From a checkpoint of a small transformer trained on Wikipedia.
Size: 13 layers, vocabulary 3976, 3.4M parameters.
Architecture: LayerNorm before each block, learned positions, no biases in attention or MLP, tied embeddings.
Training: a variant of SOAP for these matrices, 139M tokens, 2126 steps.
Each number is 128 + 32 x the weight over its row's rms, rounded and kept within 0 to 255. Layers, rows and columns count from 0. Numbers have three digits each. The size before them is the row's rms in percent of the matrix's.

# layer 10 attention value, 128x160, rms 0.285, rows 45-63, columns 0-159
071:144158081150098115130058157099105107122160069178095187116134098165188219153167092155113133100103123148103166176138093060146070107132062124112164115135127151166107109139164123165129155157039124147096106111132196087125136154122108086126117148136152153154179199093112096072141086164071140117100062142115121114107151114093100140095115146169102145133129079153156126139160159182095123180121106150123100125144110132167161117114117170124122113159111173108119184125086161100089116092178141
079:150124141107128049096153119154078100177110093121146151118132100080056135145142145183119111173138118154115135155110127180119167137157111067094116084127117153111126166135197127166133094159095105116140069104130123104075095090059130133130122183124150104087136069125179174100098177122142200128114188108119088106135077145139117086143131052151142095106095145106101177081056103152093146114161109070120169117101113189121136154147142158135173117140086136108093130198084188132116144131110140
073:143057106115153064103132152162094111068108180110176098128147176132122115140148161153145116107149065160064104193122058107098095093130170182120151152099069156172117144174097136165165100104107165131140098123054153108151148112123094143112129144146113121115127174151130043129117149141132107158081137149130095078130121105155192144186119125141102128104156106094115155146147063029133151127111176100136122122129110125133120145147061078149081134129108140169093160158151190083140094132096112
075:103130129097103099151072142120124134147167140133145085150098157161128125131165104137078089074138125175155115141094067116084150091079118105123157096115145107106147098100117135149130177142180102182072147135156112088150110101123111113116147193058099139121163158116132097118136087110133139067100098108158073164139121148188162128171136166115128149159177127109137209089130136146119142177113122096114119048131154184096085080071142113144164129138110067123103132088134170107110164116000158
078:158158103123162130136141169147101083161089046122138179124111104118183155157129093112122163100062106195121115085117087160159108138133175155153160099075155172160150110068185093137153144081118169126077071125131161163082150102185101163159149114091132179113150140112096121128094101151130128147080165107155161111114134133139121134103077099119165162211102101140100132074104132123101107060083152122082121152136126143156077148074159184167144125145097159092187137127146109082106085088157149
074:061156149070107140109121136108089057096155153107091140099076099113134125126120110117109174179119142098110188133160127101095132130174124123149154153178126137163099064090151149141131122137127114122089194098167101157139192118092134096191178123179095100149099125152167103165150149109093155162134147129113111097091045136155156080148165114091131159171182183129099119162188161197132103134119181076135114087159128146117189171151112101157148135091104154144151105178116117160107058124119178
077:121103119134085200154123077145085153159107129063131169118118130087113198091160109130128178133134121185066101117146167139105118131134098100128132128130143104166133116091128189174101196089137064110132208142102156162112182194104103121178111156138140109078133121095098163117103087129206158107126089115138126162104087094148090094145108145049143138172172146106218112112153169051129122162188114128153114138125100105150137136110128115153111105115128109121126144103127175131197154134155094
066:088117125101100101123113194112166132172153094141138147149125056140111160190133127088164197094132118141133101049094141157084117138104184177094146123142148046076124073128084154132107124081111134104158093172182114184117124063134117131110125101125090154087082175112091167093079114146108105096097113120121130100116156117130136145150171086085183177154084075141150113142076112088106162096159066157075142148125162136113156110110117141188111085155128164142148145169134127156075116113089098
072:119104144127101202139157113107157120136153051152121187154141093120119105080105054133140128092118140091111099133090117159130156118153109196130151115143158127125164105046123121142173089076129112140124058119129118120102131155076071103166155121065148150053172121098167167117149102174110094098160171081083096159140163152094109105119078085120126121119101132078083111136084141148097117106182119113166116079097082141172158101137130117050113149170056092147157101127139140123172161116130176
067:121084143207138089157174116123126181135133105107106137133155113188099101108137151156160092115101123140187112153160179120130123084098182083134121104147103104123142154090096097117161129158186113144160105138166148061148103146122159153131107164092056153200168110169127120133155128122076088168186097153087129134156185107192088160098143181196100118068156086127154106135096132055131121155135098108130183113094135137137183093171055146107103100130170126151172090139121128136162135120093094
075:088129125147105127098144092113145119132159107148128076133084118131124191130169118133113148153179113136118142108156135123142097197135065050130143133157126130168078142142140117118060125115108179126155152129139091115152072132090107118151157160110082070081088149098128126097178109131113089138010122103148033069121100104107110103130129132125117126203115135125171137183113131119134177128142136139086035113170094168163134105195140136161165121079166086100156084120109142116119092078104138
066:126135102130095130135067132175179172131111131140125131159106140116074111100093098139162167097169100133168168105188135163087130160100151178180128159141146112052125093115089137093118177149142180169155109088141115118166155158159139142149081157127046139122121174140124066121128114126103102094078125096120080151177142189140209095131052115101133082162138119154107120088133127146104140188096084149149125110169101122146166058115121120117081106178188136091155103154178094145097155073118108
085:095107074130090201128128125116168056161089082079125151128100159135075136144053143116134176138059099120179116134066106141155131154147107110172142119126132151086175120140109104117103191149191093091084147148112145153167129120104097074147113147125148145143130058110124096156161137124110135096078147114120184095083140125135078134207137108155140159112154130175171192087177099136062146163105117126136133127107082092121155141092164155209109183140110148145120109083138113149183114132128162
086:175104115133109111149091101135173143142152123101072074111164114154158132154108107139115108124116141135171126153104152182125096103141084106230111125167102137099127111107121160109164110123143102135145149164075160121145091145131086083156148100080217142147153092016150092104102135170084127178141091175121173156171153141164059091112145134119121160115137121160174155103129078111165078126138133147118096084117096123144121157115184129087074081157178091111163156147092156110178118192155159
073:186107132136154172147167113162102112128090107144173123148166149171136123123148215163122099079157116132117098145145117118062113115106132111114106091109178083122135106138093112136167106175152137160071127140146088120121094143187064104087125163181143127155165109086113156089126060104132152099192144096133105159138140135143182132052203113084153138098083138114148119047093083124188132171105180158084158105109083181149087074124079087123141102105170116121110144118137117099149183130145117
073:139136147116087097114104141070084151092135101132156106189153181107140114156128155130099135101136196127131109163084146163145115123105123115131147101094130097114104109147089143077145200153147147133090196116136160088110073103093104080110101126110106180149106061134126147157149108175106110125149126112093159117099176056110148093102156118182170152115170157186130112175206147126106088076170182108172108102131156138145128099115103120059046097200160147146137109143108166180176158138102158
071:077130187151130140118181146125123175126114135118139155096094144163062150077131119080152135114124133105094157140101124161093093174114130194095119120120127213106167064080146143125162189125162109152158076150108129153144125151113154158182105098140130086179095161139222099118115053086179170158066126146166163115135172078153132159212129138103108122134113116088155137140161102111082185114143179094104087132080074133129125075128094144111118112062141109111132119111143149137150124090126123
073:117165103187101080086112099140124124117114076090166147089116141124129173125130112170124078155114159127138161140134167126143078134125092106127152132110131115150136152117126193169149156148142146167089083124033099106162078140139128057127104134127158152140143072110096158157081139129098028087151128104117208195162063092148139038149169149134118141102137058147114115141106160150170114081119162067109130126118105095145125096128099175118124125141125080130166124075163141145182144159092090
064:105080176107144116077136194099103142140120171157114099099155139121110096103085142152155169142105133166125163180118121140129087134131144087131148095144164157190066135123124173104104148090033146142125120115109140126128180116203123127117123120111111128155102121114176096114105182139102057093070098150178141132131143114154111149150142192163189091126152152124098149146145113133136073177104095158166102103158158095151113112161171089154078094065158099092149106145155117074039123161200090
# layer 10 attention output (transposed), 128x160, rms 0.253, rows 45-63, columns 0-159
075:129192119135144104116133112146145155173086182115078127128146153122126132157169106124146167104120123097149138145150076175116133176173153152178132154132129067073147120171115151183173131085125169127108109158141082179062015109145165174157123130138127130137166118094109160111144119134150197086135176117113129127136138103118140149115145130130158175149150122068152125136183050097080098043133095120148189124132098133118083167108120141137201160106169122099131179114131166183161142157073125
078:106149124132212148141230147139177167136096122144157086123094149134150109126084136115092126074096108141135146112140130127145146155066128145090175127166099149192101142111221163084126110076115124138155055095151068144123102145093123136088169119122114117091079133106099042150119119095097129158111053124070121155144128152117122150067124125126116181116134158198151081143148158112122096172094146136130152157148143087146134133148129209106063107133112135157138121093134137176114153110158179
073:162208166134100159095075128188090112100105090116089135126130115085120092070128113078088133097112116092104122163076128102196126126087098088146106130082094090118100108133191092140149141125134166105089144139113154126136154111064150131137111105127117116183139114127132177142164098170142133080187121094126156159188143090146141114087108117149081199127109111133133144091109166132071158111097090170098144076171094065113133154203209177179102138149156156131092096132106108137104065131126127
078:088142153154110102169186141132110130126138148104081118118138137131178218073149114130141197180137136146153112107138141124152131172168129133114079138163176121160152112108066111106176096123120190134155111106136128107171140135122119109116120129166106167159129118071095127173075180123128137141142160136081206140176104176030114169109116119112116121111177097126158146130156099140148101103100187194117112119130085092119179156163172134077112114168107150126077200151156086111150082077179094
077:100177098163139098121077122094104145193084143122115096136163112154170083153115129106115087116119173135150147132122097170077138173120147103080123172125143105131133101168116159132193105205091115132174089138130102173059073168079160148131093166134103100116119154169189204135171132148088122118104137092137164094121137077035170131100074169156116071126180133184126134152152121110094143137088103162156152065108060167160144137160094148120116123132149162127155140131112165084101163126130123
075:161159125124210160187114130115130139089103131146159195101195187147130132106139112125183146158178103204095133100097210207125170149078101165071107153077124143062146165116140093122155113124140170098213074136145115127120111169157163162083135135108110120120145136114123185153120046119174142105141077150140116123137109192114119136108137141104140144125116141141160197160104120138116164134137132140133138146148150108143179129136113135094119130096153053146067115124115166175117111165167141
077:138156208126099119154142145178146203114173117121124149078173114119115099136119124145158122105120163135171132155082117140107102086150121165130115125094092152086175116172115119077119121114069099110159124177202085149233036105183191130161188103094171128179101140135132150140152155143110079109135109143180095184119173116094152162132113160142129109088141142154090143099169071118136140152108086115096132144113143103114182153083147101116160090124131113105110139134078087168086091093098138
068:117114134145084189141149083109105136139104100123107153082058101150173128140141054156118068136111172063151159141087084088076154148165145150140130120126159141160102087128124169125102144139187161112163052152095149084130132137135145117179147138096093126171140122136156120092194119128101141128090181045125133102106163134083152119112097087207106095084110131139091208100102101115058121158109168151152105140125115173121111134162085189084123155156147092145139153157106105149122069100167109
072:100149134094191092139100139140137172114150131098175078131155157124125166128033173111145081113088146168082177070117123157086149179073081119188134091139141119122162129156097127148116153137152115134123135142139141167117147121085196162114164093153071132115123094122093079114133155132101072083111125123129135084159186151214130107151126134148158098107136156170137085144125151146138140078128131085084165154139126151144094136128080115077146102181168088090114205117113173137095153066192085
067:132073102112114153116091139120121042115157136135132127106099128127119140127193095123061132148087105088155147175093110049150097133147116112162183144080060116090140103164120120159090162120145136139116131115077149122167185110149113131142175178122142191140167141096125126102078180154138128146148176105103134118059164123113129132159172092071129121185170082135120061111165114196103134101126178114088084168198133123167084122088120187149152137124110108096086111095154139114141158196152132
073:140115161116156156103152128157125146149139079176123130098189129124146105144180152165179135162140091160142143144104135107148149099147170104142150082083116130138165093042137078086112138142143066093090052130154075152112126128153142197116160088179104110128132106154098154131117079130154195100151118079145187134085151141097145185100121164125115110132077069118121177120137102131147091119147079124176181127096129130117134071082121137087116141194121197144108193139101139121109080216147114
066:116120165159126178190107084090140117128139134142120146143110096143203135134113090149123171121146144133149108122115137124103106072125092133128055124168098145136209129087124107154152089145173072109117126163141113120131165135092138104155141140106190119118128179111107206094101118128074118118138134108109211088083086127164153126142203162187141168111105106146128122121133080137117132085181181105124108130123136218121094208155099111133157075162137149103101152089170184147109103169149052
084:176071121101142104120083089093137215121173180121106148105162107128105149160175115075193085102164081134088129127163079144110134122106162069120050139126120126127147093161093143114130070170126136094133110125135147097109132130080138093100146146119168149123087172125124149122160129123155093133116071102115145146116122119119148126094118141100037114172114144086150084179139059124139119147163118112093136186145095151092129107161107229124125098111129124122149082191143148147187085073066097
080:132140164148072076146132118132120117092102118118081125166120159126154163137126136149133138155153136122111194134172098116129146134094123107157108119081144041158112132194071144073071182132079058153099143104136141147164132087107123126105072124146186195082162110154168109141116084099157092107134097161058133145080099133167132163113141068143182071137102127128099111128144068131073103157117116091189158168183136146080168154107175161125104121135117113061161147112102128111099177123072115
074:129180088119102045110140155074132133122126100135062128117050140173136158093065084113090139120115113175151131188112141088142131142112150127103140103180121109110149102105110121137074054099150158124139092039124119147171095121091083139142045142165146106131148103139125105120128199161124133117167136099123127114092119082148071177191120121100130150146189045119093155125132154127130151158132151089082104166165165137124133103147160082138169150144101162160120131070136110086115066086130103
074:184124116143128097122153067095129158140174167139142124086069103070151088102142157127185137173172142167120108133085095179124163112184119132101098118105106105162066163149082118150092111088146159097148146120063178074129143124133170220140133113116156159136158137143143067117121141091081152104088148153122156098158077153155103107095146094059120106132134084134143111131115075069137111076081127091100143189109108065160126149082160206143118121113069148160093119112107137119159145123131084
072:172125160075161177142132158155093130059134107104120111085156080115144103187145102154121102151098126134141106172197121145127170087135153077149086143105114130115170132111144067123105119216122179114129099159189136128123096112090116146065177143131117138128079123146122148069102169123136122084103168100127133100165134144162103139138134150217150124150118163186101120074135151154190144135112114143093153146195101144098163159135188115205057099152144109112116148149127097129170105144183190
073:160132109122121128153117124116154123137112138153098126147168126139103145108156105110171134140137096149095115163133097131126189114188125115137125132122094057165157096106142071126126087035106096057117160131116123164146178161109150145157135110086230135154113129113143040144135178116159157096187138122145096150111152117130185124087103154105166091153149141133136082228106073153097178153098141145160107141094101145105129190098136111148085119116078155125088048132146175108135200170124155
071:144121107170077137191131169088097055122134151145105073127115113121176063136165197109094080081120100121097098145124104147119129142117063128124132157108094104075138181111073140130153070082159119136107170119152146109104087107145133116099129126161149110087211105101145194119153086094156183167173160118100105136175087085150153075098185126195090107103140099146130127117116129177123143096140115131126146096106146142041155118145161124109092114137108135081142107141175169084107123140062164
# layer 10 attention query, 128x160, rms 0.187, rows 64-88, columns 0-159
113:158127130135160144148164102131119105133089133059156135163198086165134080155131159118133091149107131093113122166151148080176132166088147165145137125150058155153095104169149223189185111090117115162130105165173160183153166108174114114102103112153089092159173092104105122095165135124135169210133114142095161119087143155117091160124152140117169114084173095071154128132114106099060143087179109171123134115173145117133125135197143122141075075142125063118136116069120122113160128116122174
109:149180201130217160064141111112120128130126109098095183133103139126124094150128142116100147055109127122172158080096105158148216124141097157121158100108137105095180168150151164131098162116154124104158152124142122115159035128214111123133142117142140155100109137139081162221130104131105095108085173070149141116109065144123095071105150157070080082144156123107160096101167158155122113144117161144134077107182110127114110109144113170118121133106162101169111123130108135112102052122131094
109:111118138154157098163100082130098097145106136078138128130078154137175116124172193120148085082165139119193147165131173080079130134142108116097094113146095126130165106103114107221145165092136155179200125149161136051116104131086077079136095107096175145155114140090131134176085070126125141133133179153129203100130176085058160101118133109111180188151127104119069105159064089073135153092160101119161180137117098092148166133090123124129128167101155126155137103144156136107142111120118157
109:068156116153124081125126172163136164179117069154192108175133132135085145113156120149095230189168100089125188191106127143126097081110081152153090134133184137149158102162119111116132120109133164122130149184116148158096144145154139133126093124104100132074089142091164117111088154138076117112112142137194146123162139126097104129087136096118158124184130119099111127137173163169167123154118121085077107143077197132166170167113051118129147120117137158115102105123203074135162115184144189
105:141114103136132061145166091130164130060133187179098066138189101188155105132090142132105146096113159117121102092129124174128140110083099098120076164118160155108147152120166154118118127119140093111112061122122200120150121153065092232108170117072124115144091145107122079057172171132158106148136135142157124139093133110068126133064164116128154117171148141133143142177153136148101152159104127148167123084120137135122154143134137102178045180105121110085142130087148059140166118162181111
112:154109095135120129128135076167121171118112072144185178153140103153128134124190084146124140100173125112167175152152153149109130103183081097063198118082152138104074103079099111135108159171131078165092083212100117135125163121127157135083129160114120182131091064100151121144120174062099091107158171133135154125129168170117129135118140195108144158128163095071100078168089133144118101106101183127206135076123122161158173143134150173122100142126097120130159144104098170120150070101157138
108:144156132160089116119117188148127103152082153147155159125084150142166170127101140136171106072138089137164133118182074125168148236102069146161074109098100156149117099154124084131126162122129159116098048084074161144143090138145107137093166098079179157082144161105088159158112119170170053125162144146092118109105115136105124150072119180109104143171133134091105142125143215135088095153145178127145133155148117130106158120154137099133179068128162134225153136150129126140099142125101117
106:063089174182163141108122148114134144136176156056147107169121071131149096135143129157129119129177108144169067148182151164120114090134094155160102160199108123160107121144151123132116120149129115185096122126104148127073179129166146101092132130166159131067107156141140097108130124172122109139151118171153097156214078132098114138143104124133097142167146158146148191028063107111128169135142137115141103116142100121082124126115144126075157180097068082118199125128080084163087079135096182
099:093197099152164174151106113049099092168116124112117134136121144136134044108115160165120138095143173128094155137110135151100143170111068179163131050133127101160135141107151107098136117114137150121122080136097109152096212167107074210132144174169170096149114141137086179131117162143136103095119061167125128133139114179179151179175079144103144176117141129037116148094139147138162121158122200132136176124175150115156127162148125183163128157098175141141119127147109132147133107091163084
107:160129155109091168106165163197107142112163153121133148187164127141129112155065140091132153112168105116075097181078097132147138131170129161154093153091101092135135111106067106072166173138105183126084147098124122161146109102123116090127086172105172072168097154189103157045074086161131102121099172114179135121111118166176074125092105130117161169094091146152161114096172101112118135134128122169103129151127119187105139178154126122093156072099117178169168122090127052129172110147088118
101:117179146131140076160081111127166099102144158164124073147156095117139130101105147121152110136171129148160110118119102187116104064124129140120133099174160131146169140107117158118112166131164155112136102149083098117081163155101150108113089081136084154191177113163141124060038146079090151072142129120161126104116151098110112123148091123076085117052175081159108108132119153069109133135169063132163159129128098152097121110198078170171147117070126094133130210188151106104101106156172160
113:080155125133212166132149072129153143126056112104111078137094137181135140136145142123121167107151202125130070115189105132111117119209116147116116141159153111093190099097102121131124122149159120151169186159130079080102085082112112162122120128083129129068139094127142104072097156035103140157106193109087163156115094100173184121139142190149131106121155149138101135133141125156071135163151127110189117161143098097155161164137161141110099136158073182106110157137188088111167158142125130
122:154159110139099098054234145104093152199110114104112120105130116151079097129094078117186099120171151148153131113126154142113069144087115089115139130150103171099149141107116185118130207172149138131147130111123161146073186115121140131088142072061164177164132158114138098191147105117137164151097086148112109108111128101177112092164146085112093125097176133144140115127164099144131109108094114156160131092184082066104183122127110137159179092155118099102162134108151039099136164109162143
106:069122132134107142110162099112191087152080084143114155165182115144140099111098144123135097180168118113157123114093129154163114156184100141152126190120173134110133134171109110079131094130149156126119116099097172151182132128143167147103083139090130129166132142112150182123129123096194120152119099150104153095155178161068158127141152075101086098074119138119183110099118057162118172161098142051118117162195171130152096200104140142150103128161111095166068152088198077116164074147138080
112:143121110115119131119147142111130158108189134141102152138175157153027137148156128148107069103109125119162133091142145187154142118074094153168119172112072114138117091110168148105113121178099145141085122203131095189161114103087111083107164170155119154099149115112129093158143173149150122154114098160189097158078133131100149090125162148138132126155172172095149162144115109150108216047117134174143096066152115106173078102126178096075159150149104151148145096061147092127128139069069116
105:086113120101097084138163137099165131151098105119132099093143135172146183149112133114093130104126174206181130144133147064078131112149204131103077105134091153182116128166135174128159161153183079165119123128197080142097108142080114086132115088124102092132093169135097132120151188070132126127134100113124092153124113118199150130110065118158095098117093148149101137115136143134168125131108133151156119120128213100155096155093114154122125166074156030132146197188123094150193135142099104
109:074144088155147117157166130166113161099103111093153117164124069123137086097141146138173138099104168163177104127120127133178130145142162116182133119140136074098164118151083159120105145150113074167095100115182159114083097161126139151210075167216195121159130163128124103126111101157126106176144143156157153176107128207085141168135145130130111098080153205150107146094125118165220150148131095096140117134136091120129101090116175125120130131155060108077186167158106167190136117126128129
116:125069124140108128063169129172119167124153138101100072174150150093125142176160081072053103145098165198099111100121158168110173145113195140128119146136117128107091150109145084131158120113169119130139125125117142158136108112180133161043149112116167125083150093099115220113114088108113138112149106161122058111127139073138106110197164134174154141131146164162101116068144086134151155163126100117149072158114075087186120114153063116074097150120155134097124113192142110166095088133132119
097:134161096154106135150148150116092114137111105161105124189095103083172133065113199149139089127146098097103109191082154106134147163105122090136112135155099080071113126101122108170180060143213132087117172124089113092162110117121074170153150123101110107138122141134162111158168139145096130153101095139181133147144084106184101088167147102119169163190126134112176160091170086167105195092082157139150118123091136129111137101158167130134069133088114137108143214158121148081055110167102128
099:175144143058140068165131154083128147122076082116095062119103145065113080133120112134133157096144124112186125108120141136090099084142108155210112127154072153160142096044119124094075124090135147209099191148155115139083099162127088140100104149120103178121069112115178128110162147132121138131214182139138118194116163116127162165118139179041094117168136104114056104171193114127123103120156141125097121091119139124133143121167153107133142126121124141140144094146150159130158114101115097
115:177093142100138158153097116110127134069043146152086088151110124127202035113122090151138108157117133130081129116179172155112154128173100136112145101144128093148142142126100196148137122149179139077083139133130162132079089129150100199081083121104116147109074151152141123099110100165126123173094106147067190161125129165201096129119102181115092168159162149144134066139107113103115123083099180135046119161103143164146157160159131112175145169118130090133156146123110129156088125064110148
101:090102129096091078185133133187124144119153111101110149137175132065174068135130099199146133118124138141141116122062103120097103156163122139208104082133076079162142124111077148120159117085161125119073141112142151119083093172085122129125120054145133119124158142159113088181096180144166143116147096140140136136063155120163106130140099161164193105123080108164214107148124187115133162162126100107126168065127095121129106115071123165072164082119152147152097104089111104128067091142144098
116:081139129183162095135132121135127094127153107157132148148106173134119082136085103163111121150121152143151150100126134125131057123117169097087097142174150163117122120111147062115133130069158134162107185175175102089110106146163202198105117104183127084064191144153146141151120090179118126132140125127080133135133178102185061143182168128085088144158145126120137105063164127115133181167088124133180094105176124113122088111100097127193140089144112145159142112098163205160148171181111074
103:127131120110122153122165136115127102163160110180128139125128112127116159085149141085075134110074146088163152083088119145128117201205083090141104104144141058170129129153095192089091147102042159073109140138087159126098124153140099118175162123183097108131109126085136098148103080161139169130170143093081149160098120128130077149132167082156134139129144099170104123097111138138171121127156105184117204099155042150114167138116093152118061178194161079122125104166161104123132169109110160
100:138213195059182106124113126160158118138166101159162059148106188151082089139180144158136134139117178135194105101095116142112081126165099164160151144102060170144080117122109067133107143193130182109138098138173137099125132146135131113140166119114077149118164180072186130108144102127145134130106141093124106188164147135152136107170119105116132105105110157121175113126101185131120146128123153160170125152032114095095102167104170093142122131131133094131109102050095142083089140151087113
# layer 10 attention key, 128x160, rms 0.198, rows 64-88, columns 0-159
113:155141118164072129133182040161152067122109117188123058085054130110159120124130160115082107155106104118107114152088117177109113156091106184150102121115144111151106138153085184140073105145153090145098104119171162121146104129136100127088115127191123136121132141107145207132202136151117049086124126133111114119154131156164088150100125145192097105093167151105138062094094125141085135101163143161061109147185159101080149151113178168140137122071175093128105139065114127106134131123102124
109:165138121104147094097139166156140119096151114123093162094140155141100035144147182175131178106095102112132080099133105166133148137144129116053093121123112157113096141146106193070116091146094135098158049078154090126139075155128108163069169063161127131104143073134156154174190118079133109108071170114151116130163129109056122138130065104117136165111154044140160170134225151105162145155133117155147119091123143121100151152135153146100091144161111112116146157175100126115101108173135133
108:102057154096130105134191104142137102113141141083050135136139070162126069118164099102142118192121178120108078160128187157097148187137099154169106156123058093115173079116117116141149149105129183142101110083134153122137137090130129161163150141141164152146151158102048116138145086154097170112083164128145172095147142138097183082160165132118155108028096161125116093179122126122171144089103139170112164115137152137179102114126142127106169154116156147159093192189100140140187123119108143
106:151125113119111100127126134139083098184112109112148144132190201119132201106123084198163169169105047101168111149073139108141174110144051132133140128138128112130150151160110094153169100144145146095101169114132115183067183122140112090135193096124097137089134103165076059128097118109110141114136159151120096121090140108122110096195172101195142116145100117105098077113151130150095154101173148069129135043096152125091175128058109110112151127121094115159091179137132140146135127181122121
105:078113127142110129123175128138113143192134125161118091210139153154130136145147181119126102107146139150082131142138126109117153117145097147123060136108115114113145133135179101069093116131144137149093102159103125202157176157109110188104151095168114150036118121079112087056171155131142068113130124125111121069135118122110148143138180139134158071228128127138147141063169214127095124127132082125148065102129142175132101198107137087137089102104114185166117126102144115120112175109086078
107:106105073149118146136150091114120088109170133096163134107175130069141199122164106081090173148185097122087116155158146127142177072194141109108106167111091120192090109175054077113136165093152149148119087106082132104106184110128144184129134156079137101142126058140172145156123140156179138069121067112131057118115136136034081071119146107156146145130137166128118134103152150139116132130110135172173117151085140144119116172114118131088116114108161141132075151180095141107085128080095110
106:127141141134149118161177116130132154112082108097153129075159146151177117114141140156219141086133139170114079183107092143188153164115180120083080165184078163101132133118186172118133156091084147107148063153067132133111168099139140108139174139113155169113149146104106139147113079139124103110143150148119144140136123182107125158131122079089029115162135133061144176119163073078171103132147130096087138163132122128126162141211136148078127163168072133115137135092118070169071104150112127
111:097152173134053121126126183131100096091116109155154165145080160077099106093142165149054118134113108147124112172117102098125141085090148164118110148166163120086102177135079131168162158106107140150103129105114140086138147083159152167112177116128107150127183084123119138142098091085131133213087061160137131108164116147222106150141133093147136073106119193197126167158082114159139153106107129052138106104109087116130159124130122119141113184132124089148165093209080103170143112089104120
102:099129072116136095144118160155102116099143101181182150089135070112127107106098132148081082060133101158131103127141140131144201167112094159109117112095128183152112126112144111115108173167072148174071113175126121171129182125157163138195158185145128076101182154129202137095105124100090133132120113162152148142128160174175108086152142140116151138182121080099109123167171137136159124190059122145086182157171178111174104085154122190063127123094181105141102106146144106129098140159129100
108:161143132101088127089109092114068167124104139129134150087117139146111154104148082138090189153133123174134140115112071123169150167150095164109106118161192165118121142178154078113130061162093202119134138091110097098133091131096120093147142121127108120170063073141112209079101102159152153126139127191093114160138170106187153179117095115108113105142128133154092125051109088121093183107104092166064160127159112149156085115129149156142115096179065147099135204122108102174097087100142122
108:023175194125158104139177112149136061128096148126109161131178089112150148101117137128106113148167147118137087082109075105116078146143112102128158144135120076194155075156126130095132114169140068078085168127030087138111173136109180139146060168170074116061136082133131183138077100103120195115116089110096159133141109135153157130154115108145151144128103125150155069145147125101099115117148114163153127116148097176135138058161126125099106148099145168117139173136110141113141131115106066
114:082129129132176148080091170131168110144122165116102136156108087181162129196137078165124116120108109142121028157140105112120110141180083125113130121108094052103107193166125097187140125097180151162117190135141074148154049125109178199128176138095094145084148089121127127107146143157130161169108142113142119132125132176149156112174114144125119201108170177107118151098140103135163145146126173163170088139130119171164088150125146062183120100138078118138148108161179131083163169126122143
120:128143170115106168053149139156100091123170118131126102173181126133084137185116134035103143117155038115101115115169133158139121134168150125097139162171130150134145124182146194135116134137162117166130096172091084036107168143087127095088100132142144106108157140055112158113111128154100143188130130111181093176133078105103117111139114097103137090145171114087144086175125149131145131057145096132090140140145107142065174145081154127151121139113089065122179111094150145174158145089072139
106:142105153146112136083053117133136120131147105180092121134125141111204136097140154112179118193174155145112160141111161074059094167158093155066088129107119143130101138160147134081160093136136161124102129141142168135170135133095111091120125048075135136088147116096139179117112121148151136185091137099100085124122117205148122135169186091130150156148116089067117152099099155128102138127115134091073029093137188093133142114069077178146114084114151135127114158130171156190150119155147079
113:140169090153083112112134166100170155175150121125119133135161123124162161093155114143083095095105095099109109113135185126173102072105168145143063166099157195091101132098106062123148159111173120089096084124149115087201135065103082129115065113128096145190111126106109092092149138119093108108133090100157093128165089183155073113125069127171150117107183155135134137159137184117147158074156106137106091137180112123121159134154134079132084123149149156127074111113130065163071067072128112
099:110106118096142133106115156159106136165126133154144174146150162191173159146101133090061123110054196177084120168100113095101133125115178191142116089130124119169125111156121156103122097152130101108087111152147126139092075111087090109110165125147136131157070106105101128098107173209050136183103117099117148121120091126152132095127085170130115124131048082122104108186115074137090136193179146169167203105108148116152141113113119077123131125088111085184168130101165156158138170083118168
113:107142144139146038078081160121106152147143127144159124155089097108122175095096171104081114163107158114137134144157104124095110124102155155148106159124132145092154198175114170129159153176153081145100091140142150133156092073160202195166086112096173161094132039121131104188148129172129106102130156155145157106151123136090157147160110121088141088100094142141135171119094081050151138140084048105151110181163102130142084073143131136110148132113136140103198112123111109144173123105193102
115:139156167139049144079125141077132101135093118131158144147116156159076128137181134154113153112130149109123205163159156111092177115069157148143122093109152122110065132144173120165154117084209112130134106051144113132102148141094175148045098132116153090135147152096146106121145114123089216173106087076121143128094214085170100082178118125097107065153116100120149168100135081131116124122152089125113126130174135129135119119087116075118148165150162149116135113068103175102100114183151150
100:110083141106095150137096083098095066143078215117106111177140110107093105080185186122136080122130128131135132171092118087099134151151181143102135096152135206046140135137112088126177122140093162131125145145143122127142158134055165099123087115116118110127096124118176098124166210095104118150104104165150168087140099093116128120131156161113141147148120120159083100095124098125212107144126153063173139128144154133064089071132155111095080171121073127130087142133200144092091091132115113
104:146125097078131068128107139087136148172126092113109096127133107134098138125078086149097174114165114142127120170103139153142130053161168137128162149128057159131165149085117072129137142078132100129092090132115097142038126139208097172126185162137148092137092108032095127128141072114122146091133141190128087123187143099150117099132126106139104148124163106046166086160148122153094173176137100126138078101124104179123137114148166110185189150097129121130122108133207114146159170114085116
119:114123038110117101125124099111123083151117149176100084069117061100081097168128089144156164114172124089120100170145066116155131122147177167110121158127170156099128114104152146095134144141156157174062119169118157122120082158145164166110137144212095105116099121127169145149173099130104160091101084184155162129112175125154143196033123111169154164120122091124117142098102137112121134185075109081102147139123121145170138188124086108144167091160140038163144101097121132117143152103138148
104:105166125106091169124116145169125129098136144126105122081181179129128117133065174061148142107091196185120116105106062112126159175136157163160144128116105157095169159153130120122144188101089090089060129138138084107122123152147145181194084064148096110143121134122125060098094159141183121093146107160178105154129151157101125149154081148158155119159100100142162100148084115094145168090141063084151165133170130090128113140152162156157167122153121174127075191066169160109104147108183131
122:121179126123108150081124138129184138134127149187131121170124092088153159154107151111111187129115158108157102093143122117150128128129135137057095071109093066092058138109137079120146154096111029094116120133133137174127128170147069155072134116108118086091148193147094146181143109085104163131140092102173181198094155054142083119131176092099113190156153107141104083142089077163145152060071123120130111121098132073103116117151105140142146124127082094138125081116109143158148125181127103
102:118120102104172095165140134127125183078169138141090134108145106135063139126111138201086146116103132076121176112114171146143155157191117137174111114127126088097127146159066185062162164183150168088092184127108155116130119130152119076126140165134085117089146122114157108141137121144162124141126067152071186117085074177052136141143089146104127094098096094100169164143137134069144122075126174146107128096155073089103177169107121141163113171195168125136177086084144091133117158126142164
102:138175136107202133144093138135166130168121148162130085185178142134140082144131166107165083167101202144020148131108150126206156117169110085143120106112061116122142174089149145167113150143112144112121134084082073142134092117113160156178117164075124122110143150194053136143098149119121116124096121100132066161157073092123053184135122141183086150101180148158127115159097183144146167126126127133151149111165143095079133114070091130158122136166123105153160083115149132126107145124116137